{"num_hidden_layers": 14, "head_dim": 32, "qk_norm": false, "attn_scale": 0.177, "bias": "all", "init_std_o": 0.0027, "lr_mult_up": 1.02, "beta1": 0.93, "schedule": "wsd", "doc_mask": true, "train_tokens": 84310000, "max_steps": 5146, "dataset": "wikipedia_en"}
Each number is 128 + 32 x the weight over its row's rms, rounded and kept within 0 to 255. Layers, rows and columns count from 0. The size above them is the row's rms in percent of the matrix's.

# layer 9 attention output (transposed), 64x64, rms 0.34, rows 14-34, columns 0-63
size [ 92 106  89  97  90  71  85  82  94  83  89  95  97  86  97  78  86  86 112 121 104]
[[176 174 171 117 125 114 136 135 195 145  98 142 198  99  91 123 120 220  94 146 170 117 140 113 134  95  84 140  83  90  95 166  81 137  82 156 136 127 109 102  83 109  99 141 135  69 131 173 127 161 131 108 156 112 119 129 147  97 160 143 141 138 140  70]
 [ 73 110 136  59 128 151 151 134 151 133 138  94 108 153  66 143  65 121 133 112 139  97 177 123 152 142 200 134 118 139  94 131  99 117 104 175 125  97  88 119 157 123 128 208 141  99 178 148 141 119 132  93 146 110  92 200  89 179 123 144 118 155 155  83]
 [113 110 170 152 130  75 140 133 187 100 123  94 123 136 118 131 120 204 178 154 126 108  85 125 150  84 175  85 180 132 116 122 131 143 150 134 141  51 111 135 147 135 187 126 141 163 118  56  94  93  88 148  77 138 140 129 155 129 115 118 150 139  60 173]
 [158  83 121  89 114 118 155  83  43  97 150 101 156 109 123 154 160 110  79 124  88 140 145  89 126 134 156 149  77 155 140  86 150 111 139 125 156 176 116 161 185 114 146 146 188 117 138 123 101  94 173 167 186 122  80 199  95 150 114 154  95 127 119 118]
 [165 181 130 141 152 146  85 118 126 158 162 137  84 149 147  36 133 128 154 130 184 119  99  96 140 143 110 112 167 153 165 120 170 145 102 153  87 161 137 126  90 116 148 123 121 133  81 105 153 177  90 124  86  91  66 124  80 166 190  96  97  94 166 124]
 [136 119 206 139 133 148  78 180 187 162 119 120 125 133 132 113 107 150 143 147 117 205 178 143 125 116 168 117 193 163 128 143  99 137 169 111 165  64  92 101  90 101 151 115 101 110 114  89 100 184 127 135  76  70 107 134  87 112 126 135 117  99 121  90]
 [123  92 151  65 135  92  66 108 145  64 126  97 123 160 123 122 147 174 151 158 158 116  57 128 163 105 150 147 137 133  53 107 130 153 105 155 169 137 125 139 144 192  57 145 106 121 107 123 152 121 105  99 184  95 126 139 113 160 179 146 106 141 179 155]
 [125 142 103  56 122 116  43 170 115 111 135 158 135 184 133 167 167 155 146 119 130 109 101 114 117 163 113  43 138 112 128 184 138 127 158 123 123  96 143 120 176  91  97 116 153 106 149 116  61 124 159 163 101  79 127 177 182 150 108 133 148  89 162 143]
 [130  97 122 144 117 188 126 143 166 196 164 120 141 166 144 141 167 103  88  66 130  75 129 169 170 109 108 111 136  71 141 142 137 157 183 114 161 148 120 102  97  87 127  89  94 194 176 129  93 100 141  95 116 151 176  90  96  98  85 105 146 122  90 150]
 [ 82 184 163 180  96 128 134 131 186 148 114 123 113 124 162  84 119  95 106 123 168 112 152 142 154  46 131 155 108 123 134 124  91 111 143 141 109  74 125 176 115 149  34 127  72 166 134 157 136 168 146  79 169  80 122  88 141 142 161 126 155 118 140 137]
 [ 77 104 109 168 137 105 117  64 221 144 138  92 124 173 107 131 144 160 146 172 143 115 149  79 127 104 141 154 110 147 113 117 156 120 120 149 186  83  35 120 137  83 120  85 114 154 147 151 156 132 137 136 138  70 127 137 121 151 147 176 153 145  73 108]
 [158 121 121 111 155  75 114 206 120 115 102 141 110 179 156 108 139  48  67  57 117 143 107 146 149 159 106 108 133 112 120 101 141 162 115 189 128 156 136 114 103 172 170 113 135 144 168 161 145 170  68 123 141 158 153  78  78 159  90 130 123 110 141 116]
 [119 122 155 104 160 170 154 136 166  90 166 176 147 136 171 158  76 112 139 113 140 101 157 109 125 148 112 113 168 124 128 101 120  76 125 130 100 114 126 132 113 171  99  51  50  57 168 131 152 145 156  74 146 171 109 136 182 108 153 115 134 129 158  61]
 [163 155 149 151 162 103 128  71  90 100 128  86 115 107 137 145  86 127 108 120  84 105 133 135 174 149 166 132 145 145 155  97 149  84 115 153 170  97 166 157 190 123 127 144 118 107 200  86 105  90 176 109 147 149  62 164 111  95  88 156 157 171 111  67]
 [127  95  96  62 145  96 134 106  95 169  57 115 133 107 131 118  97 108 126 218 125 107 155 153 168  81 131 172 165 116 141 100 122 158 147  88 143 108  82 106 175 153  82 157 113 135 184 179 115 113  93 130 162 115 120 117 177 153  92 134 168 172 122 120]
 [ 62 102 106 120  69  91 150 138 138 124 158 125 172 127 121 194 117 155 127 153 111 132 176 118 157 164  92  83 104  95  62 130 134 173 160 127 168 121 105 128 112  80 162 120 184 166 138 102 127 108 135  92 100  64 162 170 199 153 128 136 105 114  96 139]
 [184 129 104 161 122 175 126 146 185 191 116 155 140  93 141 135 172 130 124  83 162 127  91 113 161  90 172  90 138 130 165 179 154 140 175  58 173  81  81  96 102 146  78  75  94  98 132 148 120 109 116 125 117 146  93 115 106  89 164 126 163 110 109 126]
 [151 124 130 144 138 109 113 133 116 189 121 102 101 104  82 208 158 126 126 159  98 156 182 115  94 116 187  89 115 135 123  78 166 128 167  46  98 111  49 131 110 107 165 132 135 122 141 153 161 134  82 151 133 122 100 178 168  98 163 103 162 117  98 137]
 [ 68 137  98 182  60 149  66 140  77 140 149 115  85 121 177 141 141  95 164 223 113 146 138 160 171  75 117 147 137 147  84 147 131 157 150 139 176 147 121 141  74 122 152 133 117 157  91 132 104 145 126 159  96  82 111 121 116 146 147 133  90  84 147 133]
 [134 114 133 208 137 109 116 204 120 158 165 135 178 124 144 118 122 171 147 116  99 179 109 109 103 138 202  84 124 191 132 135 154 162 116 127 127  74  93 123 104  95 170  61 121 145 107 120 118 111  89 146 107 101 121 133 100 159 127 110 154  96  49 113]
 [140  84  90 101 122 143 146 120 126 141  83 117 122 126  83 106 139 160 164 172 166 139 172 121 113 173  99 150 155  86 139  64 172 170 141  68 102 172 120  67 107 116 141 188  92 198  91 133 158 175 147 123  82 150 140 123 135  93 141 121 118  75 113 157]]
# layer 9 attention value, 64x64, rms 0.131, rows 15-34, columns 0-63
size [ 96 103  98  97  87 101  94  90 101 105  95  97  91 108  87  85  95 109 113  98]
[[134  87 111 177 139 100 142 131  91 141 106 131 106  78 139 151 149  64 155 170  76 139 115 143 107 101 115 122 148 115 192 182 146 116 130  81 152 138 213 118 134 111 124  75 110 197  75 197 166 120 119 152 125 120 118  83 122  85 155 154 142 124 105 136]
 [134 120  58 104 122  96 130 116 152 123  95 131 138 101 124 151 142  74  75 170 151 161 129 110 135 153 129 127 127 164  99 197 115 160 123  98 100 213 188 109 119 106  92 119 140 131 168 162 155 170 167 126 189  63 103  93 143 137 108  89 126  79 159 125]
 [ 79 126 180 122 152  78 126 169 133 194  77 120 139 144  52  85 142 170 152 129 156 105 111 130 177 165 109 147 157 112 169 129 112 152 147 131 186  84 143 137  67 112  57 103  97 123 107 124 140  91 144 160 106 182 141 115 134 141  77 124 147  97 134 155]
 [136 126 149 157 118 108 146 171  96  90 152 141  59 150 149 136 141 142  69  51 110 116 149 172  63  74 149 141 111 101 135 131 125 165 115 103 112 127 118 129 200 179  73 121 140 145 114 105 155 158 141  88 152 145 200 174 155 109 114 138 160 137  81 110]
 [108 153  99 106 151 139 129  71 168 112 144 144 101 122 120 144 177  78 108 184  94 105 108 117 149 115 108 149 136  67 117 157 134 127 115 174  21 139 151 152 138 181  93  77 142 145 160 154 133 123 139 107 182 109  58 149 116 114 147 132 143 146 129 196]
 [146 121 167 143 143  97 162 111 111 132 177  90  68  95 151 159 111 182 103 128  95 174 142 145 115 124 111 100 143 110 208 175  64  81 178 109  64 102 150  58  98  99 156 108 185 111 146 158 118 124 154 162 120 154 131 124 132 104 117 123 161 110 108 111]
 [ 87 149 120 148 138 161 162 101  90 112 136 148 101  39 125 171 123 161 105 115 127 118 117 153 167 135 149 205 154 148 116 164 123 159 112 109  99 156 139 186  76 152 129  87  91  89 105 137 124  88  76 134 129 113 131  93 114 105 166 219 169 137 141 102]
 [128 157 138 131  88  90 142 106 103  83 174 128 102 104 116 156 128  77 192 199 100 150 139 121 164 162 154 157 141 144 128 108 142  93  76 162 108 108  85 148 147 170  90 147 112  46  94  72 122 121 130 122 126 102 166 130 188 147 172 124  82 134 167 151]
 [217 119 180 136 135 160 116  94 103 125 148 132  86 165 132 201  95 156  98 123 131 129  86  82 116 159 144 141 156 112 153 158 111 172  65 108  83 145 105  96 164 157 181 149 157 120 154 113 130 107  88 131  44 167 119 127  90 130 113 105 108 110 140 100]
 [208 128 109 141 163 107 148 122  89 109  71 146 106 140 186 189 108  90 116 175 112 154 125 148 136 138 118 134 111 122 135  98  87  64 112 112  91 164 167 113  97 167 152 143 182 124  71 153  90 102 121 153 156 132 141  76 149 123 148  88 139  90 197 111]
 [ 67 109 121 133 142 137 125 129 174 127 198 167 135  71 146  75  96 143 161 133 142 100 235 139 129 129  88 134 112 100 178 163 148 141 126  64 143  95  89 141 120  93 123 141 111 112 130 103 143 103 164  82  86 106 134 176 133 164 133 100 159 143  92 159]
 [ 88 189 156 184 110 127 102 150 146  69 107  84 119 111 130 119 130 140 110 143 132 146 102 152 134 112 184  90 106 141 117 120 110 125 124 170 143 125  33 106 174 107 198 168 148 135 152  97 105 102 119  83  92  58 117 106 182 139 147 172 163 144 141 145]
 [102 115 146 181 128 116 117 166 141 155 114 157 149  77 106 135 163 136 175  96 131 142 150  91  96 135  79 115 136 130  81 104  64 149 113 129 121 136 131 131  57 150 106 107 154 125  88 158 161 175 186 147  82 156  42 138 189 106 171  96 123 108 149 166]
 [119 107 153  99 108 144  99  73 144 153 151  94 140 163 134 187 129  92 196 136 139 141  90 170 111 173 143 122 103 118 160 146  90  74 117 155 168 131 159  97  43  72 157 122 133 168 152 136  68 123 131  84 127 120 102 140  90  98 142 121 139 185 170 163]
 [136 128  75 102 120 188 111 137 117 150  79  73 129 101 107  97 139 124 117 158 161 151 167 126  96 111 156 124 184 214 109 172 120 107 112 122 115 140 145 139 102 143 138 163 114 123  82 171 133  63 142 156 132 133 195  63  73 106  83 153 155 132 165 148]
 [ 92 131 154 109 152 116 124  62 134 101 166 131 108 145 125 131  77 119 146 152  65  94  75 112 136 150 106 192  83 141 126 129 131 131  88 151 121  81 154 125 200 160 125 104 144 121 120 135  55 186 155 117 154  92 108 146 168 206 152 115 110 115 175 153]
 [105 172 118 107 148  85 151 140 205 101  71 167 100 129 152  88  92 120 118 149  94  61  90 104 124 115 146 157 133 102 124 180 137 117 111 148 178 132 208 157 116 167 160 107 166 134 117 138  95  99 121  93 131 158  97 160 115 142  81  89  89 111 184 136]
 [150 131 143  86 120 184 175 123 127 134 187  80 159 209 107 128  59 149  66 116 145 137 121 131 127 115  84 150 144 127 144 144 150 137  76 117  67 122 125 122 103 171 125  83 109 128 143 169  81 131 142 110 127  84 181 133  88 169 124 185 107 147  85 114]
 [ 95 102 156 110  82 138 139 168 144 126  95 141 126 106 109 142 148  89 128 135 122  95 164 112 115 100 137 141 149 141 220 161  73 111  67 123  92 141 192 107  53 167 151 146 142  89 143 103 136 104 149 173 135  92 114 175 209 148 106  97  93 136 137 128]
 [155 120  98 127 139 128 154  72 112 157 144 153 134 150 106 161 124 168 114  70  54 151 142 198 116 209 164 143 145 135  97 114 150 134 140  95 140 145 130 104 148 116 172 105  84  89 113 128  85 184  97 101 175  63 130  73 174 105 155 129 112 129 155 123]]
# layer 9 attention query, 64x64, rms 0.186, rows 32-63, columns 0-63
size [115 115 116 125 128 135 131 121 112 104 120 117 120 128 119 141 129 110 130 111 106 122 103 121 137 138 143 107 109 121 114 121]
[[144 192 151 131 119  96 110 108 129 127 139 131 168 177 118  70  92 157 126  71 117 144  93 159 108 152  55 114 151  76 181 123 150 162 108  72 110  87 148 181 137  84  88 143 189 141 112  99  93 147 103 106 115  94 130 100 134 160 168 138 150 117 180 150]
 [136 193 164  95 115 111 131 112 100 149 196 157 114 137 118 115 172  69 108 134 185  98 110 106 122  99 176  62 109 154 120  92 148  92  90 146 103 183 120  74 126 133 157 149 147 126 117 150 162 165 127  96 138 113 173 149 122 147 100  87 165 178 100  65]
 [113  60  63  91  78 187 144 122 145 110 119 134 147 166 110 155 140 107 177 100 157 129  63  60 121 185 140 129 164 101 147 128 177 100 152 103 131 148 108  86 143 107 146 144 121 129 127 142 186 152 164  98 143 168  93 144 147 128 146  93 128  57 154 150]
 [ 79 140  90 129  63 138 124 146  90 157 123 144 124 129 125  95  60 117 148 113 203 115 145 108 163  48 128 160 140 137 165 113 165  87 151  91 117 166 117  85 158  92 129 111 154 124 137 183 165 171 167 134 145 128 113 148 181  82 151  66 157 118 116 120]
 [151  85 120 118 140 143  93  70 148 129 144 133 145 172 104 242  97 145  51  74 103 105 103 185 147 147 141 156 101 107 173  77 149 150  91 100 123 174 111  76 143 132 104 125 164 120 161 148 132 134 167 124  92 145 130 141 138 110 140 160 134 121  84 123]
 [ 96 141 162 133 140 146 137 171  98 169 137  69 165 161 150 158 133 148 137 143  60 139 170 147 104 113  88 141 119 111  91 125 126  71 150  94  53 122  91 106 124 113 106 163 151 163 141 119 143 117  85  85 189 150 145 149 160 150 177  43 145  87 136 147]
 [135 115  94 150 154 146 143 158 105 125 108  98 139 102  82 163 100 137 132 136  86 149  93 107 129 184 117  98  99  63 184 103  87 150 194 143  72  99 157 154 139 172 199 104 165  73 146  93 129 122 150 157  70  91 159 120 151  99 120 157 160 148 106 157]
 [163  85  89  69 144 146 182 145 133 115 145 105  88 121 168 129 168  96 111 101 140 205 175 130 152 141 127 195 104  97 135 105  91 185 125 174 176 133 103 121  76 128 143  94 112 126 176 100 154 174  90 120 108 121  73 146  80 144 115  97 149 108 119 147]
 [166  88 188  70  99 119 115 147 126 112 132 156 169  96 146  86 132  99 119 128 139 112  96 151  57 173 116 131 180 159  70 122 129 115  84 114 142 131 136 104 187 131 132  96 233 148  99 187 169 136 118  89 161 130 139 122  95 131 121 122 122 121 123  90]
 [138 132  85 151 133  76  65 115 176 135 158 149 146 136 111  90 192 198 138 189 104 123  98 107  77  73 133 136 117 184 130 178 159 142 121 148 143 124 115 122 140 106 130 135 116 163 114 146  64 138 147 140 126 143 125  98  59  83  70 173 136 140 115  92]
 [116  94 116 163 128 112  82 107 112 106 146 149 114  67 161 143 129 119 170 160 117 147 119 170 150 107 158 113  76 187  94 129 165 147 118 179 104 102  61 178  88 163 177  98 119 113  85 177  97 109 155  95 136 112 170  81 151 131  97  98 153 152 138 191]
 [ 82 177 113  67 149 112 111 164 121 130 111 166 123 182 188  80 128 124 119 124 155 150 133 127 136 192 119  94 135 136 153 125 130 110 152 139 127 130 120 136 146 118 137  71  62 180 164 146 124 116 142 104 109 167 146 105  70 159  30 130 134  78 129 181]
 [176 145 177  96 131 103  91 136 193 138 156 122 193  99 120 134 144 139 167  83 130 117  74 169  86  98 113 118 107 129 134  89 115 167 156 129  92 147  92 153  90 115 100 167 136 133 116 194 142 116  60 128  84 124 142  73 160  82 170 117  94 129 128 182]
 [139 161 166  97 104 125 160  72  78  75 132 141 151 154 137  97 134 154 128  74 122 149 175 127 123 128 116 104 120 173  81  70 127 117 135  99  70 175 119 106 158 115 116 203 184 116 139 137 179 110 103 115 160 182 162 137  92 112 127 172  94 165 119  79]
 [126 163 117 108 187  42 158 124 123  81  86 143 167 113 147  62  98  97 129 136 158 110 154 116  97  86 128 126 141 158 152 132 131 130 188 115 183 140 142 177 150 126 149 141  96 133 102 143  92 133  79 120 174 122 155 118  50 187 102 159 130 127 155  88]
 [159 174 128 154 114 108  83 165 113 202 118 151 100 127 136 181 150  90 138 179 153 179 134 115 111  82 144 112 128 131  63 152  92 122 199  95 138 162 121 142 158 130 100 104 172  83 127 107 106 126 100 120 130  72 119  65  88 137 172 142  83 122 170 118]
 [186 107 139  66 130  88 102 145 143 193 121 110 162 160 115 156 153 152 154 120 193 142 159  78  87 167 177  86 150 124 131 157 139  51 127  88 128  97 124  70 151 141 114 116 119  86 130 105 143  99 145 114 107 108 140 138  84 171 177 135 160 131  77 101]
 [150  85 140  98 114 181 140  89 127 157 193  86 140  94 136 121 106 109 122 160 140  93 115  63 121 148 176 149 130 132 125 149 117 127 190 130  49 120 118  99 209 163 107 108 127 135 116 193  91 162 146  91 170 116 159  97 128  94 124 125  79 150 118 165]
 [ 89  98 176  97  92 183 111 155 166 105 139  89 105 151  41 118 134 108 147 139 127 170 156 139 132  81 106 150 157 121  43 112 139 107 180 168 144 117 182 156 181 125  93 149 152 140 106 101 153 143 109 135 156 130  95  84 131 150 171 119  73 119 141  99]
 [150 153 116 118  79 132 147  85 108  77 140 126  83  67 168 166 177  99 115 149  94 144 167 158  67  79 139 132 121 121 147 206 121 107  92  99 139 204 167 181  99  82 121 162 154 112 136  90 140 118 149 127 149 123 134 120 154 138 163 118 166  74 138 118]
 [179 155 151 115 142 134 129 102 123 129 107 146 183 106  49  90  78 160 104 171 158 161 158  85  93 125  88  86  81  75 131 144 135 147 156 167  39 128 122  93 168 130 128  93 172 113 158 120 117 121 119 125 117 131 178 155 106 158 162 125  93 176 147 144]
 [126 120  88  82 133 174 176  96 144 182 117 123  89 157 168  84 193 139 116 150 116  39 102 121  79 125 123 152 134 114 127 180 135 138 101 156 174 148 108 145  63 191  87 162 115  91 160 107 121 158 130 111  99 143 138 166 157 121 141 130 119  96  88 153]
 [121 148 194 133 120 137 208  64 128 120 108 118 119 175 148 123 108 180 122 105  82 114 117 105 108 135 126 148  50 187 149 131  65 115 117 170  88 115 150 147  88  97 153 100 163 119 158  88 131 111 146 102 126 145 108  87 165 179 149 106 124 184 152 101]
 [ 96  61 139 100 186 109 103 142  93 110 131  50 147  86 145 163 119 101 111 145 134 132 142 169 124 155  91 172 102  69 154 158 110 168 121 185 138  92 104 182 141  94 103 122 124  98 128 142 159 190 164 165 122 144 111 144 141 146 137 178 104  71 149  93]
 [121 150 157 151 157 174 127  44 140 220 119 145  94 177 120  99 180 122 122 159 133 125 114 107 115 175 117 124 111 152 169 134 139  81 119 147  66 148 195 125 134 108 107  98 147 126 109  84 120  71  87 108 189  92 124 117 146 109 126 126 101 102 145 169]
 [ 69 152 116 118  98 118 197 126 139 114  94 170 158  83  64 120 118 126  76 111 114 120 138 118 151 144 128 200 153 141 162 144 126  86 145 125  43 110 163 196 161 148  99  96 137 121 140 159 105 147 119  89 167 155 109 109 116  93 135  96 106 165 175 166]
 [149 156 133 136 103 177 152 119 188 159 103 178 166 103 127 125 112 173 142 126 109 141 151 114  82 108 137 148 144 168 129 147 163 112  85  92 154  82  53 129 148 101  50  67 117 127  94 115 142 131 102 177 146 113 112 140 108 141 161 133 197 125  61  94]
 [127 170 171 159 134 154 126 174 106 122 140 133 155 124  77 146 103 107 112 116 167 185 123  92  88 179 190  70 133 160 148  88 173 132 166 113 101 135 149 126 156 137  71 125 131 107 156 151 116  92 106  91 134  66 181  74  96  95 154  79 130 107 176 124]
 [125 110 131 131 146 146 163  88 168 182 158 119 138  91  57  97 108  98  92 151 167 152 113 144  97 152 195  76 148 171 135 138  81 133 136 136 127  71  88 117 127  80 161 154 137 140 141 225 159  81 117  78 163 110 108 108 119 138 137 145 136 126 132  87]
 [118 113 109 179 102 168 130 121 128 104 109 129 187  91 137  87 198  70  94 127 138 224 115 129 193 135 121 101  95 163 103 187 154 163 165 132  79 159 122 113 112 110 153  71  97 165 129 116 144 139 117 134 132 136 111  92 110 124 156  96  95 111  92 163]
 [152  98 118 118 146 161 138 146 150  98 155  91  63 123  94  65 134  68 114  69 144 115  80 107 132 108 124 169 174 135 176 124 181 127  86 113 155 131 207 158 174 128 106 110 137 158 125 151 185 105 177 138 114 120 115  75 107 155 145 109 175  94 127 112]
 [ 97  78 124 104 152 134 102 150 178 150  89  56 144 164 117  67 164 114 106 182 134 120 160 140 118 127  95 114 132  90 150 165 122 170 114 146 130  94  73 110  81 112  94 141 133 125 113 156 163 173 139 175 119  95 131 102 187 168  85 178 124  77 156 170]]
# layer 9 attention key, 64x64, rms 0.18, rows 32-63, columns 0-63
size [118 125 121 119 122 131 125 114 107 102 114 117 128 125 117 137 128 105 123 111 115 120 103 111 134 129 143  98 104 123 109 123]
[[153 126 161 101 145 178 118 159 115 127  68 161 176 127 117 112 117 126  76  96 137  86 140 216  86 120 125 123 143  94 137 107  71 124 156 148 107 152 176 140 160  99  63 146  96  98 158 138 160  70 132 143  92  71 138 159 137 150 145 125 185 107 161 162]
 [112 119  85 160 173 122 165  95 158  56 173 125  36 115 133 150 149 122 172  98 160 123 152  99 117 150 118 108 145 132 115  74 159 109  99 125 121 160 131 113  98 132 143 171 172 118 127 172 179  66 160 112 122 140 132  99 117 202 137 140  68 133 114  91]
 [125  83  63  85 137 158 137 164 125 140 192  87  99 150  73  67 158 119  74 117 137 160 154 157 159 138 178 160 129  74 157 132 151  87 123 106 175 115 136  75 128 119 151  89 129  95 117 171 167 132 161 120 101 140 159 137 162 124 159 145 159  64 109 109]
 [ 74 186  61 120 100 147 130 144  89  91 115  64  93 124  87 125  89 154 160 136 172  94 106 129 156 127 148 174 148 139 136 147 134  95 111 122 149 123 106  76 122 171 150 173  72 116 183 183 118 150 122 119 123 148  88 143 200 163 168 164 137 118 137 102]
 [175 117 130 144 117  83  75  60 119 115  93  95 134  72 126 160 130 145  99  91 111 126 119 129 149 169 171 158  96 124  90  88 130  83 129 112 176  79 174 147 137 111 141 122 154 130 166 106 178 128 131 182 124 171 139 200 171 128  87 144 157  83 109 175]
 [125  72 191  92  99 130 177 161 112 158  97 106 146 181 155 167  68 123 109 142  75 105 186  92 123 156 157 142 102  78 112 160 137 146 115  83 108 169  80 139  82 107 155 122 115 157 122 166 171 108  65 125 153 116 134 125 171 120 155 143  81 146 153 126]
 [128 104  84 147 106 141 111 139 140 145 118  87 170 129 110 101 105 155 144 147 164  95 128 217 175 157 113  93  77  92  96 161 109 183 134 166 103 166 158 109 131 140 121  56 175 115  77  47 146 100 121  88 132 167 132 169 121 132 126 102 156 146 131 162]
 [102 100 109 153 110 130 153 146 120 164  98 160  99  85 132  95 174 123 116 169  21 217  76 118 161 125 107 114 106 144 138 198 145 109 141 131 174 164 104 135 134 186 120 108 143 158 102  93 103  97 130 124  75 132 168 134 103 143 152 131 123 140  90 145]
 [148 117  98  54 194 110  84 140 116  88 139 154 191 133 128 122 168 128 117  76 104 120 137  80  84 138 179 185 130 163 122 155 180 123  89 130 121  91 111 100  93 139 103 143 151 110 119 149 113 173 159 167 164 111 159 137 101 198 122 104 102  97 133  75]
 [183 174 154 169 146  98  95  99 157 128 108 151 159 122 115  68 200 157 184 128 166  76 127  87 119 111  97 111 158 102 161  90 132 115 141  95 162 146 159 136 124  97 119 114 105  79 113 128  68 150 126 169 164 101 170 103 186 121 133 110  67 137  92 110]
 [113 148 142 159 111 117 131 134 105 111 227 131 172  73 131 141 113 117 186 179 151 134 107 171  85 114 118 100 145 155 146 143 121 152  92  77  85 113 134 152  94 171 162 115 144 168 141 139 119  92  82 156 123 137 142  79 165 102 129  70  68 123  64 142]
 [167 135  74 184 139 118 134 195  82 187 128 158 137 119 157 114 157  18 127  46 133 154 141 124 113 171 128 147 125 163 181 102 143 128 117 117 113 106 131  93 163 164 119 106  99 165 139 155  81 105  83 107 137 129 139 127 101 118 116 136 102 169 151 122]
 [125  76 210 135 126 124  81  79 144 133 145 165 121  83  86 112 101 133  87 126 151  92 168 207 143 137 100 123 136 129  94 117 127 129 115 124  86 123 116 125  99 192  98 187 141 108 163 172 166 199 100 135 133 109 164 134 132 145  95  69 104  95 137 133]
 [112 135 201 124 182  75 166 139 109  79 142 131 129 142  97 210 149  94  71  89 104  80 163  84 150 157 146  94 128 144 112 123 109 111 111 178 154 129 134 128  94  70 162 144 143 165 134 153 130 121 140 194 131 114 126 138  91 184  89 102 108 112 141  88]
 [135 162 146 114  84 101 136 185 150 102 126 151 163 134 162  74 160  69 192 112 117 134 156 134 144 124  84 116 215 134 123 112  90 100  92 185  98 129  91 121 138  90 112 138 137 127 172 165  70 112 147 107 120 102 135 119  78 170  83 141 153 179 111  94]
 [112 131 147  62 105 158  79 145 116 123 154 120 127  73 151 159 100 169 132 122 146 167 116  96 174  85 103  92 180 101 115 132 112 155 182  94 100 155 134 136 135 154 115 140 199 108  89 127  81 127  79  98 161  85 140 169 123 164 159 149  63 142 185 101]
 [168 135 108  89 202 102 138 121 173 151  97 152  87 145 109 120 129  86 138 148 118 132 135  98 111 116 159 113 145  96 155  94 128  79 156 111 111 142  95  70 165 125 126  92 246 129 104 153 144 113  89 102 156  92 132 178 150 163 136 122 173 117 128  69]
 [ 78  58 115  78 139 106  85 130 134 132 136 144 143 110  72 140 172 132 136 162 136 123 147 169 125 135 171 152 131 144 120 145 138  98  99 135 119 113 119 162 133 118 154 110 128 115 153 127 144 122 140  82 170 243 127 144 164 109 104 135  53 175 143  45]
 [ 86  94 180 109 156 144 108 149 156  82 167 122 103 148 127 107 134 117  72 173 119 191 111  73 147 156 132 197 158 108 103 152  70 193 117  96 156 114 149 120 129  51 138 166  95 113 103 108 147 162 125 122 159  99 134 142 107 102 153 143 117 115 169  75]
 [134 157 133 116 100 181 176  80  50  94 128 168 139 142 147 121 156 143 111 152 127  95  59 116 165 119  80 122 143  90  91 112 165  98  93 108 189 122 103 171  63 131 125 190 186 146 126 135 131  91 153 131 109  86 117 151 118 144 166 132 136  99 153 171]
 [ 98 100 116  78 120  84 160 144 102 123 107 112 147  86  77 139 144 110 126 128 134  88 181 144 154 196 108 134  88 149 136 137  71 159 181 161  76 161 120 135 132 108 137 151 199 124  72 119 156 102 103 158 150 120 138 119 118 131 133 132 164 209 126  53]
 [153 110 122 119 190 175 141 105 130 176 114 131  54 100 151 125 143 185 135 116 133 106 121 135 141 113 100 157 111  62 180 156 137  39 111 147 175 158  68 154 107 130  54 132 110 169 105 110 170 160 157 107 111 127 146 135 123 115 107 122 107 171 125 167]
 [126 121 154 165 152 160 217 127 130  83 120 142 153 112 135 140 101 158 101 116 123 112 168  94 122 158 132  29 107 170 139 144 128 124  61 187 128 132 121 153 153  95 121 154 111 126 140  71 170  96  69 173 145 117 110 181  94  68 132 115 125 140 123 125]
 [132  85  98 152  96 152  89 172 149 108  98 152 105 168 145  96 129 179 110 159  69 102 136 175 103 169 163 175 171 112 122 200 134 141 162 129 123  51 110 135 103 131 157 124 114 173  63  68 107 125 116 178  94 105 118 121 118 110  86 153 150 113 139 136]
 [115 161 139  93 170 121 131 136  96 135 130 162 140 159 155  87 121 151  95 106 155  88 127  65 132 163 156  95  80 110 151 127 127  85 111 128 103 143 177 182 174 119  76 141 153 145 111 119 203 103 154  52 128 108 115 114 180  88 165 129  74 146 186 144]
 [ 91 113 102  76  89 163 195 105 106 126 142 137 173 131 103 106  55  81 123 129  77 134 160 132 123 148 122 158 112 150 133 116  94 135 121 158 168  83 106 138 169  93  93 167 104 135 165 127 104 123 176 168 139 211 139 127 146 111 129 136  70 171 190 126]
 [149 147 120 136 122 125 177  80 213 140  80 152 174 107  94 120 140 146  91 116 132 116 113  67 125  62 147 142 158 135 145 123 114 105 149  73 135  93 118  93 122 125 100 123 117 135 154 187 143 101 126 152 131  98 110  88 162 132 200  60 187 180 130 143]
 [138  84 115  71  91 124 134 162 139 148 227 173 120 140 119 142  98  79 113  46 152 110  81 153 125 118 140  85 124 154 128 127  76 160 106  72 120 130 158 150 145 157 165 120 133  73 110 157 165 113 108 110 150 143 107 158 144 198 105 133 112 139 164 117]
 [105 129 143 158 122 109 145 108 164 106 184  96 110 155  62 106 172  91 184 126 116 143 153 146 138  91 223 116  83 132 113 123 102  79  98 149  70  49  87 170 159 156 162 129 144 101 116 132 146 116 121 163 117 106 158 135 101 142 153 118 103 139 181 126]
 [171 150 167  81  66 143 117 172  76 111 173 146 130  94  65 108 133 120  99 138 118 150 128 100 160 148 115 133 104 105 166 137 153 145 168 117 151 139 143 117 125 197 141 127 118 127 145 117 110  78 103 138 160 182 166  26 111  95 160  69 126 114 157 147]
 [146 107 109 104 132 147 128  87 119  72 149 178 156 102  92  50 146  98 134 109 106 168  56 169  99 189 166 176 175  85 130 129 128  74 109 137 130 153 154 122 137 133 146 167  98 105 135 126 125 181 177  92 111 148  81 123 114 120 175 147 129 100 173 152]
 [156 137 104  93 102 133  97 125 167 138 116 167  97 117 150  79 160 136 128 148 157 114 156 193 125 154  95 180 127  88 110 203 130  82 175 153  71  90  98 150 146 112 156 155  65 190  98 119 139 117  92 148 118  94 157 131 103  81 190 106 114 108 144 117]]